Part of a small language model's weights: width 96.
Each number is 128 + 32 x the weight over its row's rms, rounded and kept within 0 to 255. Layers, rows and columns count from 0. The size above them is the row's rms in percent of the matrix's.

# layer 8 MLP down (transposed), 384x96, rms 0.0775, rows 13-81, columns 0-47
size [109 114 125 119 112 101  12 109  27 125 120  23  84 120  96  88 122 125  48  11 131  35 139  19  89  14  91  12 117  46 113 101 119 125  98 130  19  35 125  12  10 150  13  16  94 141  13  96 130  92 120 142 121 108 111  21 102 124 116  71  64 137 118  59  13  21  87 131 158]
[[161 114 145 110  98 103 124 137 131 107 146 134  68 103 132 136 106  84  97 178 112 113  95 146 127 140 148 150 153  87 133  72 148 128 115  89  88  79 138 145 179 161 123  77 150  95 115 151]
 [112  67 109  99 138  96  71 151 111 120 109 149 124 159  75 144 138 123 179 154  57  96  94 156 133 114 138 120 120 106 114 140 132 144  77 104  92  81 131 109 103 123 150 195 141 171 110 134]
 [ 87 126 150 117 111 179 125 134 141  89 108 132 159 130 155 181  92 130 181 214 133 165  98 131 142 164 125 114 149 129  92 131 130 166  93 127 157  92 124 149  72 176 120 176 139 186 156 111]
 [119 136 164  96 140 148 122  96 165  91 147 238 132 178  71 102  93 175  43  93 105 129 124 144 106 177 137 164 109 149 145 101 128 138 137  91 169 132  79 170 129 134 146  88 142  99 115 116]
 [118  84 141 121 109 136 140 141 185 170  79 167 116 117 132 117  85 127 105 118 121 136 131 154 137 122 136 127  79 134  99 188 111  94 145  81 161 141 124 146 129 198 121 110 105 162 119 122]
 [146 111 150 108 188  96  94 131 101  95 142 195 136 159 132 117 153  81 144 123 115 157 141  71 143 135 167 124 134 207 115 156 156 169 102 119 135 131  91 125 108 169 189 138 144  87 120 147]
 [151 120 143  94 177 108 109 165 132 113 141 135 110 120 124 102 167 142  73 111 109 187 122 109 128 127 113 144 148 151 168 190 112 144 106 144 180 114  98 148 191 130 140 137 112 110 156 115]
 [180 130  99  90 125 140 144 140 155  84  96 107 108 104 142 106 108 128 117 167 123 120 121 189  62 132 124 121  99 164 145 229 150 113 144 112  79 146 129 139 123  84 132 146  88 119 151 127]
 [177  97 114 119 124 170 103 156 202  55 170 117 183  96 139  85 171  81 144 131 134 144 115 151 101 168 150 133 104 119 129 111  92 179 101 138 104 144 158  84  43 133 155  90  90 113 109 109]
 [102 151 141 117 134 137  82  86 198 185 142 125 101 129 145  34 158 152 150 111  92 127 169 144 149 120 127 140 105 156 160  61 197 146  96 152 102 143  91 143 107 139  62  86 172 112 107  82]
 [142 134 159 148 146 183  90 128 152 176 110 148 157 163 105 158  78 174 155  90 111 175  79  53 118 125 168 148 105 181 130 157 124 156 180  97 154 111  89 124 134 190 145 143 160 113 149 147]
 [134 128 135 112 125 109 125 155  94  77 158 114 135 154 118 109 152 120  65 152 109 130 148 119  77 137  28 150  98  68 120 128 161 142  76 119 142  79 109 102 152 179 133 115 102 139 129 200]
 [120 131 159 141 132  97 125 145 147 150 114  95 139 168 107  73 162 165 118 161  35 116  38 124  97 147 133 144 140 136 111 167 155 129  99 175 173 123 149 111 160 116  91 130 156 123 116 118]
 [114 120 162 152 145 140 146 220  90 120 141 121 162 109  99 142 133 115 163 107 100 109 119 163 167 115 124  97 130 210 120 113 123 132 102 136 155 162 166  91  86 142 151 165  78 183 209 137]
 [145  81 212 119 156 140 171 106 122 126 174 146 166 165 128 125 100 134 141 123 112 184 139 100 181  92 100 101 134 184 100 169 132 139  66 117 114 110  97 107  98 160  81  83 132 143 132  97]
 [162 115  99  57 142 116 141 118  80  91 161 110 170 132 131 147  74 110 125  66 138 140 136 145 165 122  81 185 170 175 182 118 175 191 114 147 134  98  80 148 141 124 139 118 102 140 163 160]
 [112 110 157 157 124 168 107 109 163  77 123 114  73 100 145 141  99 124  94 102 109 141 121 117 116 104 160 126 160 158 142 134 125 110  46 145 112 114 154 158 147 145 156  68 126 149 145 104]
 [129 157 165 146 107 113 138 153 155 160  85 143 152 175 145  96 136 105 126  64  87 109 156 122 105 133 119 123 153  76  89 185 130  90 144 114 151 116 172 196 112 101 168  61 120 145 111 128]
 [119  78 123 117 114  78 162 106 103  64 166 129 138 173 139  29 117 148 124 145 118 174  97 113 107 124 164 167 103  94 151  98 143 190 141 133 130  93 115 156 151 164 147  97 100 129  70 138]
 [118  97 159 153 157 165 176 157 162 102 123 132 145 130 149  82 149  85 168 142 136 191 149 101 139  95 182  97 139 116 112 111  95 159 110 160 175 111 143 134 108 111 172 126  93 140 100  68]
 [168 149 135 117 140 156 155 123 104  90 152 152 173 189 110  72 157 157 117 126  98 170  79 158 146 139 122 170  96 134 104 139  22 126 145 112 128  69 116 150 151 129 191 121 138 156 131 171]
 [139 136 106 154 137 128 103 148 171 122 196 121 103 104 105 188 178  41 145 100 167 121 124 169 131 186 149 101 140 175 135  99 108 160 164 117  98 125 169 126  85  83 151 140 134  70  88 158]
 [ 94 122  98 125  75  87 141 184 117 139  91 172 190  76 121 112 137 126 160 128 105  52 123 194 129 104  99 150  98 140 158  77 150 154 102 140 147 137 137 124  94 128 152 111  96 102 178 152]
 [151 164 150 117 129  88 101 149  94 154 134 162  69  73  99 156 143 161 104  99  98 125 155  91 131 153 110 174 195 172 148 121 156 106 161 101 168 147 101 153 190 126 138 108 101  84 161 119]
 [143 158 146 136 111  91 173 156 160 183 124 148  96 149 198 114 123 145 122 104 130 194  76 133 156 177 149 128 116 125 149 145 166 141  99 122 113 121 161 113 192 120  82 170 117 123 144  79]
 [ 89 181 162 133 125 158  95 159 187  78 112  97 103 115 153 120 128 105 161 108 151 106 154 111 115 120 139  69  82 136 129 155 104 232 160 105 139 145 158  83  93 154 181 121  55 137 119 119]
 [156 149  95 104 102 198 119 130 140 104 134 106  80  81 122 124  71 126 136 126 158 119 134 134  90 151 163 167 108 140  88  76  92 124 159 129 151 163 108  92 130 116 133 129  98 171 166 126]
 [100 162 124 108 109 158 112 181 253  76 139 144  81 139 114 153 201 106 126 132 162 139  64 128 100 139 116 118 100 146 103 174  88 131  91 112 103 161 158 108 113  61 179 145 123  95  77  88]
 [103  73 105 117 101 122 122 128 157 118  83 118 154 141  52 161 145 136 128 124  78  69 106 151 159 187  99 140 176 132 160 134 137 166 120 126 101 161 131 143  92 125 115 125 108  83 136 134]
 [137 102 143 122  97  94  91 168  48 175 137 146 156  71 109  63 118 108 135 120 108 166 176 148 159 106 156 122 110 120 167  50 128 110  93 167 133 107 106 165 134 171  84 111 162 144 114 125]
 [176 169 137 139 146  77 134 135 144 124 131 100 149 178 122 155 116 153 119 103 138  79 112  91 118 115 191 137 131 178  80 181 163 160 205 121 174  94 124 159 172 151 186 139 135 144 163 130]
 [ 58 131 142 127 135 168 102 148 188 101  88 144  65 136  89 156 163 166 187 118 121 155 106 122 120 105 205 154 101 136 150 115 108 104 104 101 126  98 130 144 110 115 166 130  83 119 106 105]
 [128  99 110 103 148 161 160 108 153  96 105 137  69 103 129 137 147 147 156 142 214 130 158  88 137 158 102  91 154 127 143  80  84  77 121 169 137 199 116 150 146 137 130 186 122 142 104 117]
 [115 170 149 144 152 172 172 130 104 114  98 102  79  95  97 130 128  86 164 122 135 110  94  85 130 118 134 191  95 120  58 139 123 128 118 127 131  77 147  94 111 140 124 118  62 135 175 126]
 [165 128 115  83 164 124 146 124 147  67 161  68 123 144 149 124 152 115 165  92 122 140  73 110 162 139 104 145 163 166 101 148 105 128 136 176  96 201 116 191 134 164  36 113  96 149 109  70]
 [148 158 161 168 135 133 145 142  81 161 101 189 123 142 134 118  71  67  95  68 127 163 185 116 151  89 106 164 140 145 113 155  98 115 105 118 145 159 129 121 109 169 121  62 121 121 154 116]
 [173 111 129 124 153 119  96 182 106 118 145 131 159 106 123 104 187 175 150 142 121 189 135 127 146 162 175 177 165 125 127 108 136 114 158 151 153 119 105 141 146 137 158 137  91 172 134 142]
 [121 173 127 137 101 155 108 101 139  61 166 142 117 129 138 157 106 129 109 108 140  69 154  75  93 108  74  91 144 137 147 138  96 159 153 125 233 118 107 131 174 134 148 133  35 153 149 119]
 [146 121 135 102 155  97 103 180 123  88 188 129 107 131 145 153 147  65 137 198 151  71 117 186  67  86 132  99  97  99  96 151  83 128 125 108  94 186 154 101  80 115  87 174 125 217 135 159]
 [ 95 154 108 120  85 137 128 166 247  66 129 100 102 132 121 169 133 102 142 145 187  95  66 125 135 121 102 154 123 146 102 129  92 119  80 111 128 100 126 110 124 141 158 146 115 115  84  94]
 [151 142 121 138 149  56 129 123 170  91 125 163 106 144 150 127 152  76 132 126 138 154  75 107 101 172 143 185 140 124 135 105 119 168  99 138 177 131 169 113 150  85 136 151 147 104 126 141]
 [131 140 125 102  91 183 146  86 110 150 120 191 134 118 175 118 135 195  79 111 122  88 174 143 108 169  97 130 135 182 125 141  97  88 103  68 190 118 129 106 142 134  73 125 149 135 163 108]
 [124 136 112 164 100 186 106 145 197 101 145 100  98 149 128 110 127 155 135 117 106  82 124 102  90 138  65 119  99 137 175 159 137 181  88 151 160 115  92  80 135 138 105 120  92 150 135 110]
 [145 154 115 155 127 114 130 118 162  43 134 111 123 114 142  93 197 145 126  81  94 117 123 125 134 136 108 158 166 145 166 118  77 175 131 138 186 129 161 120 147 128 188 102 108 132 120 110]
 [132 192 116 171 181 119  73  38 181 107 151  76 159 126 113 131 144 166 139 126  77 108 132 138 147 192 173 143 162 101 107 150 117 104 114 125 179 100 168  86 124 141 164 103 110 146 126 134]
 [151  99 113 149 122 127 130 112 103 171 117 124 194 209 127  86  82  91  63 170 165 142 120 147  92 106 138 120  84 119 129  82 141 110  96 118 113 111 130 104 139 128 109  60 174 146 191 107]
 [122 108 168 116 165 129 105 194 189  92  83 106 141 149 128 149 146 119 191 134 100 190 127 157 158  86 219  81 118 140  73 138  75 141 163 131  55 102 167 111  90 151 136 111  98 145  94 115]
 [164 131 111  95 109  37 103 159 127  84 159 122 107  87 143 136 107 162 124 132 143 147 112 120 102 131  61 152  68 180 164  91 209 107 130 119 149 156 144 120 142 158 167 128  67 152 115 136]
 [117 128 141 156 116  98 124  75 121  95 189 143  68 150 124 162 119 120 112 144 168 105 138  99  99 161 160 165 101 178 136 127 120 113 145 142 119 147 179  63 124 113  73 104 102  57 201 130]
 [126 144 156  82 182 127  89 127 110  90 178 163 109  64  99 165 151 150 102 158 122  90 159  81 132 193 144 127 164 120  65 122  78 132 155  50 145 115 142 125 153  90 127 131  94 107 164 157]
 [ 93 120 109 173 127 161  94  99 120 150 119 102 142 164  90 183 158 134 149 116  87 170 130  86 137 154 113 100 142 111 109 141  96 161 164 103  82 118 117 116 100  83 119 126 107 145 143 118]
 [153  92 170 154 173 101 107 132 101 180 118 100 122 155  75 102 110 110 131 138 121 151 186 135 113 148 147 141 148 152 124 105 100 107 137 157  80 129  92 184 101  95  62  64 166  95 117 102]
 [195 111 141 123  92 108  92  97 142 160 124 126 143  57 172  60 179 101 125 176 120 113 128 120 171 160 146 147 134 153 113  85 124 165 171 103 101 149 100 140 116 124  76  88 222 110 161 152]
 [151 142  87 104 181 102 162 156 101 112 148  92 113 143 120 176 166  66 150  67  97 168 112 154 165 183 129 142 186  97 138 110 111 135 139 152 118 148 107 130 140 104 167 147 103 179 121  69]
 [166 118 185 176  94 171 159  68  87 121 166 153 145 152  94 136 131 160 153 118 100 122 157 118  75 168 139 152 115 106 139 128 107  94 120 174 121 108 152  86 110 120  98  48  94 129  90 138]
 [203 106 126 126 100  58 119 142 145  88 180 114 111 203 162 165 146 112 174 131 150 169 116 145 139 109 142 111  90 137 100  81  81 160 148 117 106 115 146 101 166 135 104 133 116 148  88 132]
 [ 98 198 104  76 136 100 146 134  80  77 160 161 114 143 131 164 164 157  94 163 134 153 108  86  76 106 100 118 107  97 102 150 123 113 179 127 125 177 125 123 116 112 180 114  47 157 140 147]
 [135  64 173 131  96 159 141 141 140 141 148  63 130 129 205 155 141 109 127 139 144 126 175 115  99 132 179 145 107 145 139 141 131  78 104  90 132 106  95 152  74 106 113  90 126 153 124 188]
 [117  77 144 180 123 127  69 140 163 126 116 110 101  96  85  97 151  93 186 168  77 171 144 123 111  67 116 116 143 172 151 151 126 145 101 190 144  92 169 132  82 122 141  96 114 161 121 189]
 [171 109 143  93  36  90 148 162  70 152 142 109 131 191 173 111  96 108 122  97 149 178 155 126 132 118  72 151 106 113 139 111 161 156  71 175 131  99 108  96 127 162  88 134 145 179 107 113]
 [152 172 110 194 131 127 112 106 206 143 113 173 126 144 171  65  96 141 150 111 120 154  81 126 172 151  87 106 157 106 124 144 144 120 111 139 203 120  79 126 123 147 134 148  69 145 138 153]
 [111  56 131 164 101 141  85 119 119 168 129 142  52 147 137 181  44 117 156 144 163 125 205  86 151 118 180 131  98  67  79 118 145 146 163 169 160 108 130 112 124 160 106 151 146 136 126 135]
 [ 93 154 129 134 116 135  92  93  76 188 194 104  87 119 153  88  80 136  66 109 144 127 117  82 127 163 104 163 107  95 135 133 206 169 105 151 113 104 179 134 121 108 108 178 149  93 145 153]
 [131 134 138 116 151 179  82 176 210  47 157 120 124  91 128 105 105 132 136  86 143  89 127 142  94 161 116 146  92 164 157 133 103 175 134 129 114 131 181 120  48 113 150 161 128 116 124 138]
 [109 158 138 135  98 169 122 174 214  73 133 128  77 149 101 155 169 159 147 126 133 123 135 112 123 108  68 136 184 138 141 166  90 157 141  96 160 153 143 145 140  99 129 135  77 104 122  48]
 [138 122 138 144 126 199 121 146 163 117 168 139 146  91 109 144 135 131 147 128 117 111 141 116 104 158 114 114  82 126 107 173  97 149 126 116 153 140 139  95  59 118 144 156  58 146 100 120]
 [137 101  86 124 130 146 127 161 129 172 102 121  96  73 101 116  78 142 124 147 151 121 141 158 160 115 173 138 160 144 136 128 116 137 119 126 151 180 161 159 137 179 194 183  67  96 124 141]
 [142  76 113 134 153 140  61 166  96 125 125 137 175 142 117 101 187 172 124 122  92 207 119  97 142  84  69 132 152 145 108 135  99  88 108 134 180  68  90 136 129 147 136  98 140 197 188 157]
 [ 94 129  97 156 115 123 116 139 101  42 127 125 189 150 123  81  82 143 105 110 131  86 136  92 165  70  77 126  61  75  74 121 119 108 155 132 137 149 112 131 110 117 121 136 131 130 107 120]]
# layer 8 MLP up, 384x96, rms 0.0863, rows 14-82, columns 0-47
size [113 116 121 107 101  10 116  34 132 123  30  89 120 102  93 118 133  59  12 119  42 135  17  99  15  94  13 125  53 118 106 118 120 104 115  20  31 120  15  13 135  12  13  95 123  13 107 132  86 116 123 130 120 126  26  97 124 120  79  72 120 125  60  11  24  91 124 140 137]
[[134 142 104  90 159 118  99  98 107 141 102  89 141 129 126 160 119 165 161  77 173 115 158  83 116 124  93 114 120 117 100 100 155 104 211 130 163 149 124 110 146 117 116 109 139  72 116 164]
 [141 127 116 146 150  81 102 112 122 133 126 106 159 117 129  67 132 129 111  27 156 113 157  98 134 117 117 181 115 109  77 119 114  89 122 136 151 142 106  81 152 107 175  93 133 119 104 145]
 [112 168 107  87 154  95 133 210  56 175  94 127 107 137 125 120 150  96 145 102 150 142 181  98 141  94  96 119 139 100 104 140 150 152 187 164 160 129 120 122 108  85 103  65  90 149 110 162]
 [139 165 136 122 123 112 119 179  60 137 107 106  95 151 145 139 198 163 177 198 142 148 143 117 102  89  80 165 156 130 129  74 169 106  92 124 121 100 150 127  84  67  96 130 111  94 157 171]
 [125 137  61 163 172 166 129 132 201 133 128 157 127 115 143 155  99 170 164 111 109 139  96 151 156 112 103 151 183  60 139 116  96 142 162 131 139 145 141 106 141 110 122 114 107 147 166 110]
 [173  95 105 124 123 164 133  96  99  97  82 114 102 109 101 137 113 143 126 104 222 108 120 127  41 151 144 148 103 138 101  77 100  96 116 151 130  90 131 116 135 107 115 118  94  91 134 146]
 [ 73 146 135 127 142 171 134 167 116 109 151 175 169 115 125  81 123  99 172 103 159 156 139 104 207  66 129  98 155 145  83 124 134 140 125 104 151  98 167  87  87  65 117 150  81 108 121  96]
 [148 122 137 160  90  54 107 112  83 130  97 162 145 188 100 114  96 155 132 130 137 142 135 133 148  84  99 125 164 113 131 169 158 134 133 149 139 120 109 138 199 112  99  89 109 134 116 145]
 [153  65 130 130 129  71 172  72 106 130 114 159 130 147 121 105  92  92  87 114 179 150  45 112 112 118  65 139  83 138 121 152  80 125 101 110 132 182  89 129 105 156 114 167 126 118  92 128]
 [ 79 128 123 155 171 140 106  89 164 135  57 140 114 150  90  82 110 144 120 137 156 119 118 160 149 107 166 100  43 149 107 163 150 123  99 149  78  97 113 201 142  52 151 105  71 137 108 106]
 [123 126 140 192 134 158 133 114 122 134 134 119 134 137 127 131 133 184 138 134 113  72 160 133 135 110 111 167 121 160 132 157  88  66 123  75 109 145  63 133  97 145  93 130 166 122 132  83]
 [177 101 112 152 121 136 132 132 110  98 127 150 139  61 117 173 133 107 121  95 181 119 113 128 112  80  98 151 109 169 117  95  98  97 205 114 166 144 112 137  90 187 150  91  80 124 147 172]
 [142 118 141  77 150 149 184  83 118 110 122 164 163 213 137  93 149 128 125 165 146 145 154 141 151 134  91 108 113 110 119 163 102  97 101 137 161 129  81 124  89  97 126  95 102 135 145 148]
 [123 164 105 162 122 128 142  72  67  96 123 129  47  77 151 146 149  94 166 160 137 115 149 135 109  98 192 168 102  73 129 131 102  83 218 111  93 161 138 188 115 115 138 175 122 111 160 153]
 [118  92 132 184 108 109 100 121 151 100 134  93 167 164 170  80 160 129 116 154 138 111 153 103 141 120 117 129  74  53 130 134  54  85 160  93 119 196 139 140 164  79 172 153 123  72 137 130]
 [138 153  95 109  85 140 119 180 112 171 122 147 126 120  59 140 126 130 154  95 141  76  93 158 148 148  96 114  87 116 101 141 121  81 117 106 195 176 142 120 172  94 151  98  94 148 161  98]
 [159  93 140 139 111 121 118 126  86 198 123 165 164 130 144  88 115  79 149  97 121  82 141 124  44 113  90 101 127  78 143 153  59  51 189 124 122 100 172 149 152 131 122 173 153 139 167 149]
 [165 168 130 143 196 109 140 140 114 172 111 152  94 120 148 176 134 108 169  95 106 157 212 167 149 187  89 153 144  69 116 133 184 104 193  91 125 148 119 183 101 115 191 123 118 102 185 133]
 [151 106 118 166 110  75 146 172 108 150 116 143 111 148 119 148 123 111 130 157 108 130  91 128 176 179 124 112 145  65 162 184 122 125 162 103 152  77 127 132 165 139  78  80 112  95 133 172]
 [124  98 151 189  89  83 139 104 125 128  99 102  87 108 199 178  92 127 113 116 137 127  77 138 105 172 103  74  94 101 121 108 180 138 142  89 125 111 109  45 108  82  66  95 164  84 108  87]
 [191 116 123 146  73 152 112 140 104 168 123 163 165 138 122  56  82 171 122 144 115 153 122 163 127 133 118 186 127 158  87 102 114 123  66 123 195 122 109 124 160 167 121 114 152 177 136 119]
 [ 98  60  94 134 101 149 177  92 118 163  73 155 145  77 135  87 117 166  82 101 156 142 175 157 145  92 166 119 118  92 180 117 114 110 174 168 117  97 106 152  88 133 229 120 140 138 176 137]
 [111 104 108 126 137 176 170 127 145 156 120 133 176 213 136 148 104  72  97 121 158  90 113 132 120  96 104 156  67 121 112 141 103 113 141 117 147 118 145 110  90 160 143 145 128 168 145 114]
 [143  67  71 100  80 169 109  77  93 108 122 153 183 145 119 160 111 142 117 140 139 105 174 134 100 114 116 131 138  78 121 156  74  91 151 128 160  81  78 119 143 136 162  91 154 118  86 138]
 [ 69 137 132 185 116  82 159 121  97 149  97 168  92 125  83 109 145 155 147 107 129 146 204  70  90 147 148  89 126 109 158 156 180 146 134 110 111 131 101 112 179  99 100 176 108  26 139 151]
 [ 93 124 101 157 133  79  89 100 141 160  96 138 123 156  84 138  82 100 165 110 107 124 151 110 148  96  90 137 156 119 137 185 163 141 173 163 157 198  65 148 118 165  14 145  99 135  78 134]
 [150 161 181 176 124  76 155 140 101 111  61 210 109 137  83 104  81 137 102 181 166 138 128 128 149 126 146 114 125  79 124 104 157 149 120 139 175 100 189 132 149  88  75 114 148 107 161 129]
 [ 92  83 127 164 177 172 165 141  84  89  89 148 115 192 123 165 145  94 136 144 107 121 123 130 106 153 192 172 148 104 110 107  88  96  84 111 180 130 167 179 127 164 160 178 117 145 144  70]
 [120 101 108 102 200 165 181 113 159 139 125 114 123 120 120 157  99 101 125 127 137  86 132 106 116 138 138 141  98  93  76 157  59 106 175  95 136 156  93 106 127 143 182 135  76 124 137 127]
 [127 174 158  75 135 129 118 121 128 151 114  84  95 167 128  98 116 134 114 192 108 155 105 161 117 118 118 103 108 153 110 149 144 108 112 140  79 152 129 194  57 156 107  98  76 147 147 153]
 [150  85 113 188 104  71 140  60  97 152 101  70 181 161 136  82 125  87  98 156 176 134 122 198  96  88 103 158 182 159  91 147 120 167 150 138 112 156 138 121 130 129  99 135 136 172 197 130]
 [121 129 119 118 105 136  99 158 136 175 138  38 172  92 137 108 119 117 100 155  75  89  85 178 108  68 113 107 107 103 114 124 159  78 135 108 144  90  92 175 119 133 145  44 112  76 140 124]
 [ 98 138  56 133 123 155  86 167 170 158 155 109 178 138 131 120 123 124 130 106 138  93 179  83  96  98 103 101 138 146 158 124 107 101  69  94 150 128  66 120 115 120 113 156 196 119 112 170]
 [164 134 183 109 131 173 100  72 121  93  78 129 126 131  63  89  92 132  74 126 155 111 113 112 146 185 170 120 109 122 127  95 110 120 109 132 142 103 101 112 197  77 119 130 159 115 199 173]
 [121 137 141 120  89 136 165 104 127 109 153 121 111 178 132 123 122 172 154 133 173 123 116 157 138 170 154 171 114  90 150 120 128 147  97 102 120 121 148 112  92 103 150 153 208 134 186 127]
 [144 121  97 135 100 155 164 142 119 182 130 131 117 164 142 147 133 102 191 152 134 104 105 169 123  94 136 138  96 107  50 166  75 177 190 109 142  87 118  99  63 130 104 118 151 157 118 143]
 [137 136 136 170 133  80 184 177 156 115 106 110  69 112 102 129  99 134 157 109 108 133  85 127 146 167 164  99  87 144 167  97 175  85 148 134  71 127 103  76 121 171 103 149 130 117 143 153]
 [158  71 104 135 105 134 151 127 106 138 110 106  96 137 152 132 106 168 146 151 146 112  95 118 129 122 139 180 110 146 110 157 187 169  84 171 110 116 131 171 126  93 175 120 143 169 137 116]
 [185 114 128 147 135  46 168 101 104 131  85 148 101 126  71  63  69 130 152 161 119 146 144 182 139 134  80  97 120 121 135 115 176 122 127 125 149 129  75 148 140 141  83 116 138 109 143 215]
 [115 158 118 167 120 119 167 176  60 182 109 144  99 152  82  90  89 140 196 166 133 117 143 154 138 132 145 118 130  84 143 101 142 133 157 109 141 122 108 177 127 144 101  83 100  78 205 100]
 [142 151 151 148 127 114 168  78 143 175 112 175 127 145 136  95  64 207 115 124  85 137 131 105 111 131  51 136 130 129 147 113 165  74 115  81 159  95  64 165 158 121 122 138  98  86 146 116]
 [171  99 153 180  65  98 125 108  90 143 126 172 120 111  80  76  71 138 150  98 131 160 137 138  65  78 135 164  85 168 161 105 139 130  98 156 105 117 109 138 118  93 117 140 110 103 148 154]
 [118 148  93  98 110  86  83 169  69 182 105 123 127 116 100 102  58 145  92  84  75 142 148 101 112 159 102  92  95 149 152  54 173 121 154 120 110  67  70 132 158 141  69 101 130 108 177 200]
 [148 131  98 160 114  91 133 145  84 161 122 146 108 135 135 144 145 162 136 133 168  83 133  62  87 146 134  77 129 108 123 114 124 113 139 134  37 107 120 195 126  89 104 130 183 183  89 133]
 [182 133 151 126 179 134 170 173 120 169 112 145 144 132 153 100 162 151  35 167 156 110 147 149  97 155 129 120  81  62 134 147 142 157 153 147  66 169 129  75 141  84 147 150 189 136 175  99]
 [168  61 122 124  79 153 154 145  96 134  86 134 146 139  50  82 107 128 117 136 184 101 130 114 202 130 116 139 109 118 146 166 113 185 121 154 179  81 127 100 132 117 133  75 135  97 126 192]
 [174 203 168 173 100 123 135 152 125 181 106 102 167 167 146 124  69 177 151  83 143 128 146 117 145 169 119 155 163 154 131 126 118  84  87 145 131 168 165 149 138 115 112 139 118 179 146 129]
 [155 139 133 117 149 141 120 220 155 134 103 128 171 113 146 117 130 152 108  75  67 146 164 129 152  88  75 119 143 116 105  77  71 112 158  94 166 131  77 175 101 120 143 117 157 171  93 159]
 [127 103  82 132 126  65 173 135 120 192 113  76 106 167 150  61 114 103 134 103 141 126 124 129 153 125 120 129  87 131 156 126 198 123 132 208 146 191  98 150  92 192 142 137 151  95  72 105]
 [106  99 115 207  92 136 124  91  94 168  85  82  78 140 137  78 106  80 138 172 175 109 147 117 185 111  96 140 125 144 125 183 177  94 152 170  74 176 112 138 125 122 140 187 139  99  89 106]
 [118 159 119 157 139 117 157 151  67 158 157 115 130 141 140 101 118 194 142 147 114 132 150 159 134 169 126 164 120 132 140  58 155  65 132 113 112 162 111 163 109 123 124 107  95 148  83 115]
 [143  93  73 118 155 167 139 208  91 170 127 139 114 163 118 156  95 125  68  89 164 110 143  81  69  74 124 123 113 122 129 115 129  64 141 146 117 117 150 121 155  58 111 139  82 144 106 123]
 [139 154 124 175 126 126 129 145 154 143 111 127 135 102 172 157  95 163  66 113 101 106 205 153 116 117 132 126  67 150 172 159 200 155 109 114 147 132  91 160  78 166  99  71  95 105 128 159]
 [133 127 142 133 116 118 127  75 119 137 115  86 115  93  80 135 117 131 160 139 186  97 105 168 158 101 130 141 105 137  86 114 103 128 174 185 114 174 113 141 131 133 141 114 135 143 117 178]
 [137 113 135  82 126 122  94 127 102 174  87 143 130 102  37 100 104 174 103 104 153  74 186 148 166  80  51 128 155 121  89  98 117 118 173 103 168 116 110 125 135 115 130  61 144  95 168 170]
 [103 168 156 124 123 143 102 156 113 159 125 110 143  78  88 106 106 153 141 114 111 155 191 119 170 115 195 130 138 178 146  41  98  92  86  94 140 128 142 140  95 177 104 184 148 107 107 195]
 [137 120  93 107 123  97 128 151 167 135 115 161 113  99 110  61 101 142 107 125 126 146  69 112  88 159 167 183 162 153 106  70 115 110 146 128 136 133 108 133  85 185 135 137 111 103 135 105]
 [159 184 107 147 174 117 111 165 131 176 124 168 103 131  99 224 129 153  90 131 157 111 153 111  77 107 100 130 141  84  92 148 124 135 184  90 162 158  83 128 163 107  86 123 113 156 128  96]
 [131 133 136 158 196 170 145  98 131 108 133 112  92 151 116 130 110 112 108 110 158 125 106 133 124 141 120 144 115 146  73 111  82  91 159  28 165 128 138 150 132 105 139  94 136 131 174 142]
 [154  61 101 120 124  97  93 122  24 123 134  87 124 155 103 129 123  99 114 127 129 110 137 155  49 100  95 133 176 140 160 109 102 111 137  83  95 199 136 138 129  92  85 133 122 109 157 176]
 [ 58 124 142 107 161 181 126 123 167 123 139 113 173 134 102 139 153 100 126 153 179 116 117 153 200 142 118 122  92  92 155 127 140  85 147 154 180 141 143  74  90 147 138 143 157 103 108  99]
 [155 112 163 116  75  65 152 105  86 187  75 128  73  97 152 166 174 119 101 126 109 150 140 151 177 116 149 154 200 148 114  87 118 145 129 117 123 152  79  51 135 112 131 109 139 133 137  97]
 [145 158 133 174  80 103 169 145 143  94 114 168 138 140 109 112 130 173 108 114 156 119  99 147 112 125 136 103 188 123 126 120 113 103 149 170  82 105 129 127 203  62 118 123  74  91 135 121]
 [213 120 183 127 152 125 163 190 131 152  81 179 137 142 110 101 112 164  66 124 132 104 135 156 117 160 117 155  81 103 165 173 172 112 150 143 134  90 163 114 156  65 116 112 155 110 172 155]
 [108 104 125 172 109  84 137  93 120  98  90 186 146 233 113 148  96 188 119 144  64 150 148 128 114 125 160 108 152  67 186 147 106 111 147 105 161 145 132 116 151  77  87 139 160  71 147 125]
 [ 76 147 128 117 115 125 151 100 124 141 167 106 165 139 102 147 106  80 153 113 116  51 130  95  93 171 159 133  71 133 151  93 190 139 156 115 137  97  52 117  99 148  73 162 175 149 144 137]
 [146 106 172 116 134 126 158 179  97 116  98 168 123 161  78  58 117  80 141 111 151  88 118 174 110 123 116 146 132  94 160 101 121 103  78 112 164 184 170 184 107  74 110 109 139  59  90 125]
 [141 116  96 105  82 193 115 129 167  89 120 121 110 133 123  76  88 158 145 207  65  84 132 186 149 127 127 136  81  87 119 173 134 142  89 125 131 155 163  89 162  62 126  99 133 134 133  91]
 [141 152  96  84 127 141 169 162 100 133 115 143 127 145 103 154 114  62 146  87 110  93 172 124 132  65 119 160 147 165 107 116 145 133 129 177 172  90 125  84 113 165 114 144 136 178 137 138]]